From a checkpoint of a small transformer trained on Wikipedia.
Size: width 128, 4 heads of 32 (2 for keys and values), MLP 512 tanh GELU, vocabulary 8192, 2.94M parameters.
Architecture: LayerNorm before each block, learned positions, no biases in attention or MLP, tied embeddings.
Training: a variant of Muon for these matrices, 155M tokens.
Each number is 128 + 24 x the weight over its row's rms, rounded and kept within 0 to 255. Layers, rows and columns count from 0. The size above them is the row's rms in percent of the matrix's.

# layer 4 attention query, 128x128, rms 0.0824, rows 91-95,122-127, columns 64-127
size [101  92  78  84  96 103 158 127 102 115 144]
[[126 108 118 108 140 116 166  89 106 160 141  98  92 123 148 143  99 129 128 124 141 154 170 124 101 149 172 138 167 125 137 108 139 103 156 124 101 149 130 113 109 162  75  97 129  75 151 141 183 170 122 124 160 125 121  59 144 150 138 122 127 131 151 140]
 [115 135 168 171  91  93 112  94 137 127 123 147 134 136 176 129 167 134 145 141 170  99 120  90 111  93 126 109 169  91 136 102 156 129 125 124 145 133 148 162 134 114  78 175 169 130 134 120 135 121 142 123 123 123 152 121 111  71 116 118 116 114 105 129]
 [109 137 135 151 109 109 129  98 180 107 148 124 132  77 139 116  97 115  72 123 134 122 137 113 140 150 127 133 168 103 129 140 140  83 168 128 140 124 115 154 136 113 109 118 106 111 146 135 126 173 114 145 152 136 145 141 121  56 121 103 114 108 133 112]
 [168 109 113 138 163 167 164 133  90 178 144 118 124 113 126 114 111 100 109 121 117 151 141 111 111 143 122 119 126 100 150 138  77  98 120 141  94 134 114 110  94 117 109  68 159 139 159 162 157 170 151 130 109 123 113  80 139 152 161  79  88 160 147 148]
 [101 163 162 145  83 130 145 119 135 128  89 140 167 111 173  89 114 125 149 141 149 124 121  96 115  93 113 138 162  64 137  82 122 135 145 121 168 126 131 139 135 113 122 162 174 105 128 131 148  99 162  91 144 135 112 127 104 100  96 126 132 109 112 164]
 [163 113 122  73 135 151 127 112 136 152 188 133  36 135  99 119 154 145 123 104 104 121 120 138 133  83 174 134  98 128 111 136 121 116 140 116 134 151 111  97 129 145 116 143 156  63 152 137 133 154 120 104 165 127 151 182 152 164 127 111 119 174 114 124]
 [113 131 125  99 145 123 139 113 119 159 127  93 102 144 153 136 112 109 146 115 142 137 162 127  99 130 163 118 140 130 161 115 143 142 166 110 112 165 115 109 105 147 114 148 138 103 110 138 194 141 160 118 144 115 108  43 135 152 169 109 118 157 129 160]
 [142 122 158 132  92 170 135 128 136  97 118 161 118 142 177  97 156 144 128 126 170  91  90 103 128 105 142 144 153  82  96 111 125 138 107 143 149 127 151 164 151 108 106 171 151 137  87 140 117 122 130 127 149 104 150  97 114 131 104 101 117 114 108 118]
 [ 83 119  97 160  97 154  91 123 150 143 151 142 171 137 123 131 110 147 117 119 139 106 124 135 133  89 145  97 147 106  96 143 110 145 128 135 151 140 111 135 170 135  84 174 121 127 173 143  99 171 104 137  81 126 103 151 136  59 159 115 121 110 136  92]
 [144 115 120 121 164 152 192 111  98 159 159 140 128 117  91  91  86 116 152 154 107 121 127 146 123 130 141 106 146 129 151 143 120 113 107 121  95 180  70 109 104 106 131 121 148 146 139 142 204 168 135 141 143  88 158 111 155 190 162 110 138 124 128 141]
 [ 62 156 149 133 103 128 125 110 115  61  83 145 149 156 171 127 131 122 159 147 139 113 121 119 103 125 130 117 144  98 114 106 125 135 135 100 166 120 166 139 147 126  91 160 115  97 105 132 133 112 176 128 140 186 125  98 135 127 121 133 123 135 127 152]]
# layer 4 attention key, 64x128, rms 0.0783, rows 58-63, columns 64-127
size [103 113 102 104 101 114]
[[117 135 126 132 106 180 121  88 151 156 167 117 111  88  96 106 130 149 173 153 164 127 116 112 155 115 147 135 155 174 149 134  96 119 114 172 108 175 139 129 125 142 120 127 167  87 132 120 168 143 144 135 110 125 151 156 138  91 133 115 150 155 130 135]
 [133 120 170  91 116 103 165  96 144 124  94 133 171 124 114 141 141 124 177 129 165  93 127 106 116 103 128 132 142 153 145 104 140 116 101 136 139  94 123 121 116 158 121 184 159 143 116 121  95 133 145 116 128 129 131  76 132  95 150 136 141 163 142 103]
 [144 151 112 143 100 154  93 124 144 119 155 144 125 133 112  92 155 127 132 123 147 111  90 110 106 132 125 136 125 121 121 112 140 112  86 105 155  92 154 149 159 119 102 122 124 164 164 134 124 111  97  98 109  94 126 159 117  76  72 122 144 118 157 124]
 [124 111 107 149 156 165 137 164 165 135 173  82 142 121 114 141 102 137  83 132  87 127 131  85 104 149 171 114 144 120 102 120 122 110 109 112 141 111 122 144 139 112 104 159 114 149 112 133 150 145 139 154 112 138 120 169 112 132 132 126  99 168 124 136]
 [124 122 158 133 109 152 150 121  88 143 102 151 103 176 174  88 116  89 142 142 142  98 104 142 136  85 113 129 150 124 110 119  80 128 145 152  85 130 142 121 123 132  88 123 141 128  94 127 173 158 116 111 138 142 156  80 137 160 124 151 108 142 157 118]
 [ 80 174 132 144 119 116  98 170 155 114 112 137 113 128 193 128 140 159 184 148 125 149 105 155 121 123 129 115 131 115  80 120 141  95 115 100 172 113 178 121 143 113 125 122  97 133 134 137  96 110 104 177 127 152 140 142 145 109 138 147 149  94 100 124]]
# layer 4 attention value, 64x128, rms 0.0623, rows 32-61, columns 64-127
size [106 103  98 107 102 102 107  98 107 100 101 110  99 106 110  98 102 101 106 106 101  98  99 106  89  92  93 103  89  99]
[[163  79 165 159 161 133 173 137 161 137 122 139 118 120 151 159 165 116 115 163 147 128  96 119 156 115 107 132 149 150  99 159 126 153 132 142 110 100 141 164 114 113 105 170 122 165 113 164 131  86 135 136 122 104 105 119 127  93 140 109 127 158 127 102]
 [154 163 109 125 113 157  80 124 145 121 133 129 143 119 126 122 157 114 172 179 136 113 173 129 115  94 114 135 180 113 102 118 126 148 146 148 134 122 123 153 133 134 132 100  91 124 135 146 159 106  83 131  97 126 133 120 111 184  92 140 100 134 116 160]
 [ 99 125  96 111 158  94 140 112 162  98 130 127 145 108 111  98 123 132 133 108  74  98 145 151 147 178 115 140 156 100  92 157 154  78 147 136 121 138 125 137 109 109 107 169 145 110 116 118 131 131 162 119 123 141 175 127 147 157 147 132 144 122 111  68]
 [127 137  93 123 102 105 140 152  69 123 106 131 155 148  96 139 121 136 174 129 160 133 100 130  90 155 108 156 126 152 140  94 117 165 123 125 127  90 129  98 151 124  89 107 114 151 137 114 144 134 168 144 152 119 112  97 122 115 108 147 147 121 146 149]
 [126 133 121 160  89  84 121 147 105 117  98 126 124 128 134 156 137  85 158 138 156 154 127 127 122 152 153  87 138 151 145 149 144 103 142 169 177 126 120 155 114 150 109 120 123 152 127 149 113 114 169 155 127 106 120  95 126 151 138 108 176  79 134 152]
 [108 144 118 123 132 137 105  87 135 159 125 152 193 147  88 133 125 129 166 128 117 116 146 114 115 109 123 143  96  91 111 154 128 167 108 163 131 169 157 131 145 108 121 104 157  85 129 135  77 150 106 161 108 138  95 119 118 163 136 161 111 160 129 142]
 [110 125 112  98 119 175 146 104 124 117 148 164 153 130 126 148 104  72 142 140 133  91 153 137 116 122 131 129 112 144 118 140 136  90 106 129 159 144 121 102 141  75 151  98 117 105 150 134  89 121 174 127 115 134 134 145 126 115 127 109 100 179 150 160]
 [ 80 169 135 100 121 129 110 125 125 147 140  99  87 114 133 185 116 138 127 126 153 107 115 125 113 135 142 141 147 158 200 175 114  95 134 147 167 172 133 162  96 134 108 111 128  90 109 100 154 125 144 139 110 157  67 114  89 119 136 104 155 118 112 121]
 [136 117  98 165 197 161 102 108  95 116 144 106 121 165 131 142 141 105 131 155 112 125 156 128 128 131 160 166  76 145 157 151 111 180 131 121 157 106 111 136 141 102 127 159 170 103 118 104 150 114 152 132 140 102 153 132 120 131 124 118 115 121 104 142]
 [ 69 124 139 139 154 116 123 129 101 106 104 130 108 136 125 151 148 126 151 181 120 152 144 114  86 113 123 133  99 131 156  98 147 126 192 113 124  94 192 142  93 149 160 134 160 127 131 155 121 108 161 128 146 149 119 159 104 121 120  83 102 146  89 132]
 [153 123 111 151 140 143 107 105 144 162 101 138 140 121 119  86 126 133 139 167 124  98 118 132 101 104 132 165 160 125 121 115  90 118 134  92 132 144 139  83 107 142 103 156 110 116 101 140 117 109 119 201 129 118 113 129 135  71 132 138 174 114 136 134]
 [137 119 118 164 157 173 140 171 131  66 125 122 106  82 133 140 109 110 131 113 119 123  83  98  98 153 139 144 113 161 142 114 116 158 104 122 127 170 126 159 163 173 171 135 103 145  92 102 131 109 157 118 127 115 139 142 110 105 130 114 105 129 144 114]
 [130 135 148 116 126 109 109 109 162 143 104 134  88 131 118 142 123 176 100 144  93 145  99 114 116 143  56  95  99 161 153 150 148 120  91 144 122 123 110 103 129 117 118 131 135 146 127 112 185 140  86 154 110 177 119 125 116 155 110 134 130 137 110 119]
 [157 189  77 132 157 112 133 154 109 110 137 151 113 149 168 122 117 134 137 151 117 112 121 125 142 181 157 105 152 124 144 146 134 140 159 132 117 120 152 115 132 110  97 133 136 164 127  73 126 161  87 168 119  89 150 164  92 100 119 100 146 119 102 136]
 [194 123 172 115 146 104 169 125 109 106 140 134 140 152 113  96 128  93 105  93 104  92 121 107 119 112 121  82 120 135 183 139 133 143 110 130 109 114 118 155 101 148 121 181 132 150 119 127 172 142 107 156 127 127 137 104 167  91 102 135 128 116 112 152]
 [158  96 129 153 113  71 119 115 139 152 138  91 123 138 144 111 110 135 148  90 122 136 158  96 109 128 132  98 171 125 143 154  84 127 163 145 143 159 114 123 132 120 113 100 109 102 131 150 171 129 131 161 122 113 128 130 137 116 140 140 134 138 135  94]
 [ 81 163 167 179 148 113 145 162 153 141  98 146 115 132 143 191 117 157 102 153 107 135 135 112 132 135  96 103  97 131 138 139 141 129 133 169 131  86 104 105 148  94 124 129 122 104 141 172 105 129 179 101 146 111 132 129 135 153 114 107  75 101 127 141]
 [123 152 109 119 103 132 147 115 104  79 139 135 186 132 130 130 145 152 114 155 125  82 120 159 140 106 146 145 110  94 160 163 145 127 139 125 163 111 145 107  96 168 139 163 151 128 106 113 159  98  82 170 128 134 117 112 128 152  95 163 115 141 116 118]
 [116 144 140  78 132 145 132  81 104 102 133  88 136 134  97 114  94 130 128 132 140 112 125  81 145 122 148 120 144 121  93 117 101 116 123 136 114  90 123 112 183 165 138 131 170 155 166 178 147 132 126 142 105  99 109 134 115 143 103 148 151 156 109 101]
 [111 121  92 115 122 130 163 117 141 168 173 146 107  78 177 113 149 117 108 111 111 115 127 165 133 147 112 149 154 127 104 100  84 140 114 136 154  86 152 119 124 152 148 146 136 139 116 164 124 147 125 130 130  86 143 125 128 122 113 130 141 107 114 115]
 [108 137 119  92 150 101 132 115 138 139 143 143 126  80 146 157 193 117 106 151 136  79  93 103 149  79 144  95 122 107 163 162 157 125 111 135  99 190  99 158 126 154 139 151 131 159 140 144  81 100 153  96 131 102 145 132 137  93 125 154 126 128  91  82]
 [ 98 127 134 144 166 101 128 155 146  80 184 121 134 146 104 151 107 128 138 138 152 141 110 159 102 134 125 112 151 107 110 130  99 148  78 119  89 113 146 115 117  45 115  91 160 127 157 109 106 154 125 143 143 142 135  84 136 122 128 184 141 172 178 116]
 [144 104 133 132 152 191 132 104 144 124 130 146 113  83 108 140 111 103 150 116 109 135 174 136 136 108 172 100 173 118 154 151 157 147 117 122 117 110 151 181 150 113 141  76  94 138 166 135 144 142 107 126 130 132 168 117 100 120 145  76 135  90  72  94]
 [146 136 138 113 118 130 108 101 135 110 159 127 115 121 177 158 105  86  99  77 151 137 133 153 137 111 131 171 122 165 134 137 145 102 197 126 129  95 118 112 134  88 111 152 107  99 165  99 120 136 130 111 113 102 113 142  91 165 125 165 150 160 124  88]
 [ 88 131 170 116 146 124 117 140 125 188 117 103 128 128  80 117 132 123 134 111  69 116 153 172 114 112  89 123 111 115 160 123 114 109 122 142 144  83 176 132 116 202 133  84 113 130 157 139 144 134 134 146 131 140 126 159 135  91 116 142 133 103 122 127]
 [121  68 161 168 138 126 129 155 177 133 159 132 160  89 139 125 131 154 155 202 141 128  98 135  92 115 133 128 162 117 149 157 105 122 149 117 138 139 121 151 132 107 154 137 149 139  94 134 109  80 136 113 107 118 146 125 129 164 163 158 135 143 101 144]
 [136 160  54  90 121 170 151 116 100 137 150 130 110 149 134 111 116 165 132 173 155 149 127 106 130 132 180 117 136  89 136 143  91 124 131 145 105 170 111 133 166  96 141 123 129 121 119 129 115 111 125 114 164 114  89 141 111 166 144 138 121 130  86 118]
 [177 117 120 132 180  79 106 115 109 116  99 135 130 144  95 142 147 126 137 159 160 107 152 142  97 135 101 128 207 141 130 108 125 122 101 137 136 148  95  68 132 180 138 111 110 114 144 155 145 122 137 131  94 138 117 100 151 152 116  71 125 145 106 147]
 [ 83 144 125 194  91 113 162 129 138  94 103 109 139 119 117 132 121 114 134 149 116 133 151 138 103 132 116 113  76 144 101 117 158 139 147  82 105 150 111 165 110 129 148 160 159 137 103 188 121 116 137 124 125 108  61 122 141 105 176 111 176 124  98 139]
 [147 133 126 170 158 120 138 142 143 127 139 107 106 150  99 119 133 136 114 118 124 102 118 165 124 106 132 114 162 151 127 162 127 123  69 146 101 124 134 190 144 115 118 163 147 108 121  63 108 127 119 132 150  91 109  92 143 105 164  87 146 116 136 103]]
# layer 4 attention output (transposed), 128x128, rms 0.118, rows 64-92,96-124, columns 64-127
size [100  88  91 107  87  95  91  88 105  85  85  74  97  97 105  89  82  94  82  87  87  91  86  94  93  85  84  79  97  98 108 116 113 119 108 121 112 118 118 111 130 112 113 113 115 118 102 123 114 114  94 113 118 108 100 114 121  82]
[[114 140  98 119 129  97 129 121 165 153 119 134 140 133 108 143 140 110 102 108 138 151 147 120 151 141 157 164  87 147 175 144 100 135 140 129 129 175 111 124 142 130 132  93 157 117 114 100 124 154 148 112 140 145 134  85 155  81 149 151  92 116 135 120]
 [109 149 142 115 100 140 128 114 112  96 113 128 139 111 140 131 110 126 144 116 148  84 164 165 120 127 151  93 118 156 148 128 161 180 160 112 115 140 163 134 158 145 139 128 112 155 105 106  77 154  98 117 145 131 126 123 151 146 111 120 128 112 128 137]
 [141 101 126 137 120 127 117 143  95 120  99 142 125 146 117 130 135 175 129 150 142 155 105 101 126 106 112 107 106 163 149 115 129 132 129 106 130 164 113 128 148  96 139  72 153 101 125 114  91 112 158 117 115 134 104 114 114 131 131 160  88 123 153 167]
 [152 159 135 128 124 177 125 165 143 160 109 172  90 142 127 158 119 133 119  96  70 115 154 148 115 106 109 147 127 133  96 145  96 154 114 116 145 109 131 125 123 129 198 119 140 104 132 125 133 126 116  82 122 127 110 138 142 166 122  84 149 137 136 131]
 [131 142 154 115 156 135 167 118 153 148 137 118 154 132 134 134 135 149  98 118 126 140 138 160 157 141 140  85 130 110 141 100  89  93 130 151 151 102 145  50 105 136 163 143  84 117 141 131 128 140  96 134 114 139 138 144 111 119 129  79 113 138  76 118]
 [131 143 170 137 132 136 137 159 104 106 117 194 101 109 107 132 100 117 124 149 133  99 130 189 139 116 115 108 123 129 146 158 102 126 106 106 145 101 149 146 143 160 128 161  81 115 122  88 123  92 128  94 122 159 156 128 157 128 100 118 153 122 124 119]
 [142 102 131 125 154  79 140 138 120 134  81 139  97 176 129 152 124 110 143 149 119 150 132 101 146  87 152 121 128 145 135 165  79 135 130 101 122 135 170 139 110 111  79 148 116 137 169 121 151 127 128 131 106 124 184  90 137 152 107 175 152 105 133  96]
 [160 123 103 145 108 134 111 143  86 141  88 106 164 140 142 104 149 111 137 173  98  86 110 129  91 126 129  91 140 113  90 115 121 115 119  95 105 111 106 120 147 143 136 134 148 128 145 102 103 141  74 129 135 126 148 181 145 140 136 140  90 124 125 161]
 [121 133 158 138 106 186 115 134 134 123 109 143 123 106 164 138  87  72 149 139 118  80 115 144 110 158  93  59 150  79  97  66 116 128 119  87  91  94 146 148 147 129 123  96 119 150 130 137 111 143 140 123 123 159 147 117 148 123 119 134 123 122 134 144]
 [144 142 121 162 111 110 175 107  95 115 119 107 112 117 116 139  95 128 132 144 117 112 116 150 117 125  81 103 109 106 102 126 121 131  99 117 114 136 116 121  97 127  76 125 122 120 174 147 104  83 121 124 103 121 124 127 120 149 138 195 129 131 139 166]
 [ 81 105 181 110 162 167 166 142 178 137 143 126 112 106 101 136 100  85 109 125 158  96 148 154 116 158  88 117 138  98 146 157 147 111 146 142 125 119 106 127 106 156  95 159 180 125 127 150 137 151  87 162 151 108 141 121 146 141 125 157  90 122 130 139]
 [151 160 110  80  62 136 173 135  72 143 134 153 121 119 155 114 131 149 161 198 108 132 141 146 134 134 134 137 117 144 135 129  75  99 117 167 127 124 121 109 120 133 154 140 121 107 107 139 128 124 146 134 194 129 104 119 126 112 117 117 127 132 120 123]
 [117 120 141 138 152 116 189 118 146 105 152 115 166 139 136 108 149  97 105 120 143 152 109 113 125 148 130 146 143  83 145 151 200 118 133  99  98 149 124  86  80 131 121 188 164  96 145 157 146 145 103 128 137 110 132 116 121  95 167 105  93 142 140 107]
 [131 115 136 172  92 156 115  61 111 164 110 106 144 144 107 126 128 119  83 140 113  81 111 109 116 133 137 114 156 148 137  87 120 102 103 108 124  99 157 136 156 143 126 149 122 130 135 139  98 119 130 109 164 135 122 112  77 174 144 137 135 139 130 140]
 [126  91  92 157 157 134 121 106 165 117 168 143 151 125 128 141 138 173 102 143 145 132  91 129 162 118 127 107 147 146 127  83 153  96 104 155 143 163 112 104  97  97 120 126 128 111 151 128 103 122 122 167 143  88 134 149  96 112 134 132  85 127 117 137]
 [149 109 109 138  70 158 134  87 149 145 137 136 151 152 121 126 133 130 111 147 121 102 132 124 127 144 129 132 177 104 162 137 151 101  98 122 131  60 124  95 103 119  96 124 131 109 150 168 138 141 106 137 140 181 149 105 118 106 203 148 113 167 153 143]
 [136 121 138  95 148 104  86  94 144 128 143 100 161 101 106 115 156 142 147 144  95 155 117 157 136 146 138 110 119 140 132 113 117 152 151 151 123 145 127 105 178 169 187 136 121 144  69  90 118 133 132 104 131 163 123 157 160 128 108 113 152 136 126 121]
 [148  63 131 173 133 101 145 121 148 126 125 136  88 119 118 133 148  80 121 184 157 122  73  94 153 122  85 158 145 148 154 126 133 117 115  81  66 127 170 144 161 121 123  95 115  81 166 166 136 155 150 122  72 112 162  96 146 124 119 120 129 130 138 113]
 [177 116 164 116 134 151 137 162 136 148 154 151  88 133 119 133 117 111 116 117 127 125 110 130 128 130 129 139 139 122 123 170 168 135  88 131 144  88 171 106 119 102 133 137 138 141 145 113 146  91 151 102 132  93 149  96 150 138 170 116 119 110 136 131]
 [ 70 115 112 133 141 121 140 108 112  88 125 120 187 172 115 151 112 148  85 128  98 171 142  85 120 129 146 104 109 135 136 128 153 123 151 150 153 179  80 135 116 103  92 154 139 169 113 114 126  76  71 135 160 111 121 116 103 149  98 149 161 106 111 122]
 [149  85  82 107 102  76 177 103 133 129 100 166 152 136 114 115 121 126 137 137 117 172 130 110 173 146 147 152 111 169 120 154 145 139 168 154 115 162 147  90 149 114 148 149 148  67 139 165 129 125 143 120 113 121 107 120 113 129 174 114 114 129 151 125]
 [137 142 118  74 135 119  88 107 101 120 122 125 130 110 162 116 116 162 145  84 149 139 122 124 150 116  98 154  72 140 159 157 134 190 136 128 150 160 115 137 136 158 124 140 156 164  78 113 129 156 162  95 105 172 140 126 104 110 171 154 131 121 140 127]
 [164 112 150 166 113 180 165 166 109  99 139 122 161 114  95 105  93 189  79 127 145 128  78 154 135  96  92 144 154 120 115 124 162 156 126 102  86 131  84 107 114 168 137 154 161 119 134 129 138 104 103 161  79 123 146 155  96 124  95 149 118 146 137 135]
 [149 117 193 129 103 136 134 153  96 119 113 146 120 147 105 118 136 121 112 164 133 116  92 148 113 139 144  89 134 102 106 109 145 136 113 139 129 133 152 183 129 107 125 148 129 136 114 142 151 115  94  99 173 177 112 129 148 153 109 144 153 140 170 140]
 [ 93  97 129  90 140 117 175 152 134 112 116 134 167 148 118 116 148 169 115 132 176 171  96  99 156 130 150 141 169  82 142 149 154 126 150 134  98 156  78 101 148 139 123 157 135 140 100 122 122 148 115 156 119 125 124 128 141 109 118 138 134 106 109 148]
 [151 126  97 103 131 105 148 166 134 159 115 199 118 111  78 111 139  89 166 147 164 123 150 146 130 123 113 144 121 170 111 168 161  97 141 167 148 151 154 121 131 159 147 157 133  92 119 148 152 156 166 102 124 130 126 136 142 107 109 100 115 153 171 127]
 [120 125 159 153 122 130  79 117 140 135  91 137 110 110 127 140 106 104 105 109 125 104 152  79 145 101 125 109 117 160 129 135 111 101 108 146 175 101 179 154 152 138 111 145 121 130 150 151  77 133 159 122 181 125 151 111  85 136 149 156 171 112 107 128]
 [ 83 136 136 126 106 114 112 163 129 114 152 157 188 113 129 115 113 113 127  97 159 149 120  91 138 131 114 109 123  71 143 142 204  99 157 168 182 130 104 151 111  98 100 154 166 132 129 141 148 125 128 176 160 114 100 121  95  89 130 135 135 127 148 120]
 [154  98 121 121 136 145 182 142 134 166  71 142 109 157  95 137 124 103 148 104 136 126 133 119 119 123 132 153 115 147 112  98  94 142 106 196 115 100 122  86 114 136  94 144 114 140 124 118 134 114 148 120 118 134 136 106 116 138 105 148 106 164 130 106]
 [117 147 128 121 140 141 132 144  83 119 102 148 119 146 128 133 143  98 163 143 108 118 149 123 121 112  87  72 122 131 106 135 122 105 117  85 157 113 107 108 101 107 150 108 122 151  95 103 119 116  82 121 100 132 154 120 128 168  83 135 125 151 120 142]
 [105  59 158 142 201  79 114 112 125 150 149  89  90 152 147 137 135 132 117 124 138 104 120 104 131 136 114 144  68 124 133 121 101  94  93  97 136 161 114 126 130 151 129 169 152 124 146  76 138  93 131 131 178 146 129 136 124 114 125 124 135 114 100  85]
 [138 133 147 138  78 121 124 167 132 137 115  86 106  79  85 166 130 125 101  77 136 102 126  89 132 139 173 152 114  98 145 120 145 136 152 131 143 110 152 172 138 102 153 122  93 139 158 121 128 130  60  93 140 109  99 101 136 125 116 166 145 123 120 121]
 [142 112 164 151 135 141 103  93 142 117 148  79 127 123 166 111 134 103 148 118 114 147 116 115 134 139 148  97 122 111 107  90 156 125 132 142 123 165 107 125 145 145  98 160 102 153 138 108 135 151 147 128  90 115 166 171  99  96 119 103 113 154 142 156]
 [152 133 133 132 111 145 146 120 131 102 108 108 114 124 139 142  63 109 118  73 102  90 114 115 120  92 158 173 112 135 118 156 126 145 105 157  53 138 126 135  78 130 140 117 100 132 123 112 115 146 102 139 101 135 116 162 165 145 128 115 107 176 135 123]
 [ 91 119 133 129 113 130 137 109 134 111 115 105  98 100 149 155 150 122 129 121 110 140 130  81 119 137 103 145 108 206  93 105 140 131 161 136 135 160 112 144  99 132 129 113 158 114 102 151 165 137 134 117 125  78 177  85 131  87 170 113 115 142 113 131]
 [114 147 130 158 115 119 164 115 142 128 128 105 110 141 128 120 133  96 135 118 134 105 141 157  67 150 129 136 125 137 144 115 126 115 130 154 111 111 135 150 139 192 154 134 164 173  97  92 154 106  91 143 184 114 178 118 111 137 142 137 114  90 108 148]
 [103 106 147 157 110 131 163 117 148 101 135 160 128 133 105 167 107 145 108 107 109 146 155 156 155  93 124 105 123 139 145 154 130 126 129 134 115  80 193 144 147 142 118 118 137 123 161 130 141 135 132 134  75 121 159 134 150  55 119 165 100 118 134 152]
 [136 157 135  96  98 104 144 116 123 144 113 109 111 114 118 118 155 148 141 114 165 128 128 124 103 111 128 163 139 131 149 159 108 117 158 130 138 117 106 120  66 174 134 113  95 136 116  98 102 164  84  82 115 194  89 119 133 145 106 114 114 124 136 117]
 [151 103 123  90 109 148 123 106 140 136 138 170 115 109 152 114 127 124  81 138 145 117 145 130 123 159 151 103  90 103 124 192 157 135 122 101 100 123 115 113 162 118 152 106  99 114 119 110 103 135 110 130 158 104 138 122 133 168 142 101 139  94 120 116]
 [143 160 131 144 106 137 103 168  77 141 109 126 124 140 148 132 126 113 114 150 104 108 137 163 117 130 115  76  73 140 156 125 200 141 147 133 163 180 105 154 148  98 171 106  95 123 149 129 171 155 117 115 103 149 138 116 122 116 127 136 131  94 118 129]
 [114 119 104 131 108 115 103 160 129 161 140 108 160 148 129 126 180  95 139 121 124 123 127 140 118 131 132 146 154 106 101 165 161 160 125 181 147 117 104 118 137 100  88 132 141 134 160 133 155 151 119 125  99 149 149 170 144 140 136 148 159 152 116 141]
 [148 128 137 157 140 154 100 127 130 176 127 141 148  84 114 153 129 112 187 122 177 102 133 110 120 110 164 126 176 155  88 100  68 114 172 152 115 113 141 165 101 129 102  99 115 145 146 146 105 123 178 160 120 128 145 117 110 137 118 118 111 141 136 129]
 [147 147 135 121 106 133 142 179 115  90 111  76 121 125 133  89  91 133 137 124 103 166 149 101 112  86 136 126 127 112 153 145 163 123 122 146 127 119  90 145  93 122 124  90 137 115 112 138 124 120 125 100 132  92 138 145 111  84 168 159 130 118 114 137]
 [ 78 162 112 142 155 105 116 121 177 135 123 116 142 131 157 113 105 120 136  95 116 199 153 150  88 105 138 130 130 136 104 133 107 138 142  96 139 108 162 144 145 159 143 141 117 111 158 164  89 174 151 110 105 152 129 155 102 128 132  93 186  77  96 114]
 [113 133 116 127 177 151 134 131 110  97 158 138 118 126 146 170 111 106 117 143 141 145 138 179 119 128 148 130  75 157 112  88 152 126 126  96 125 139 144 143 142 149 148 133 123 135 101  97 152 111 125  80 102  90 121  81 110 122 118 132  99 127 117  87]
 [157  95  90 149  86 146 139 127 113 127 135 136 108 150 126 112 137 136 120 100 168 111 125 124 152 124 113 147 170 134  94 180 145 120 119  92 111 123 109 168 111 167 128 178 141 110 111  82  95 136 109 135 129 131 140 134  99 150  97 111 118  76 168 146]
 [105 126 164 160 135  99 147 111 133 187 139  71 117 111 134 130 138 164 106  75 133  81 159 132 104  81 133  79 135 148 126 154  95 122 134 160 125 128 122 132 154 119 138 120 137 126 151 126 105 171 147 124 125 156 118 185 165 108 168 105 127 141  99 123]
 [100 124 103 130 106 117 118 122  96 103  85 117 127 118 147 117 157 182 169 121 100  97 155 137 135 127 125 110 118 189 137 108 157 107 135 130 166 140 150 149 109 140 108 139  89  90 134 144 127 120 114 133 149 171 138 152 124 102 187 155 100 174 150 123]
 [155 132 127 116 126  84  92 159 127 129 139 116 127 113 126 132 163 111 151 149 163 134 168 100  85 114  89 108 147 160 145 132 160 148 114  94  79 131 112 157 131 136 122 146  80 105 156 104  81 125 118 141  59 172 128 124 129 133 142  88 121 169 148 122]
 [ 94 142  99 132 116 111 167 123 118 113 102 150 108 164 169 118 137 135 153 119 114 111 156 139 101  85  79 140 145 131 137  93 151 101 117 141 115 109  97 107 152 125 192 100  99 152 106 113 126 146 120 149 156 144 110 144 157 144 141 148 114 108 148 137]
 [130 128 144 129 105 121 146 113 188 111 121 153  98 146 128 109 149 155 160 125 114 161 140 144 125 134 168 173 201 173 129 107 128 110 179 115 118 137 127 138  78 138 140  84 126 109 131 164 128 111 123 128 110 126 143 128 147 109 134  98 131 118 115 134]
 [100 129 130 102 148  88 130 109 128 118 115 110 160 126 162 129 119 147 161 134 115 133 118 115 125 130 119 119 155 137 137 120 107 144 121 133 179 120  96 109  98 139  94 107 168 134 130 109 106 125 167 137 166 155 138  94 165 119  91 178 162 158  92 152]
 [109 123  99 130  95 132 177 157 142 117 127 133 144 168 129  51 130  99 133 124 111 164 125 111 114  99 120 108 153 155 166 132  81 102 130 130 118 106 136  97 147 121 139 117 123 125  95  97 158 122 160 131 108 116 114 142 148 157 149 146 106  89 111 140]
 [145  79 108 145 106 121  81 112 140 107 123 157 160 144 170 124  91 149 158 120 157  99 113 122 115 145 136 105  62 122 119 119 140 108  84 120 176 170 161 149 192 108 141 110 160  92 103 140 134 156 120 126 138  91 157 107 124 128 124 103 154 131 147 135]
 [159 125 142 101 138 108 145 121 126 118 118  99 107 121  94 173 136 134 114 117 124 127 130 153 145 128  90 138  79 116 125 129  98 144 137 126 114 105 132 105 106 145 144 101 169 147 133  86 107  81  89 110 130 136 132 108 104 147 100 117 171 122 105 108]
 [139 124 155 147 130 110 155  85 129  99 120 115 120 153 115 153 143 121 156 144 103 111 119 167 159 127 145 135 162 141 110 109 167 113 154 102 122  93 103  84 119 125  95 137 110 128 129 104 116 107 136 150 122 133 129 123 151 110 139 144  87 133 147 153]
 [101 123 126 143 144 156 165  94 127 121 153  75  64 144 144 127 126 148  97 117 106 145 142 134 136 107 117 139  83  89  82 124 110 165 114 119 160 150 153 162 136 146 142 149 135 142 124 140 132  93 113  96 113 151 122 182 124 110 124 132 123 122 126 121]
 [147 138 149 123  98  94 144  88 128 148 176 184 110 135 125  99 125 124 104 142 130 123 124 130 118 109 134 144 144 137 135 163 124 104 150 120 108 110 176 140 135 146 133 128 109 124 144  96 112 184 118  92 162 125 136 132 177 154 133  80 125 124 127  87]]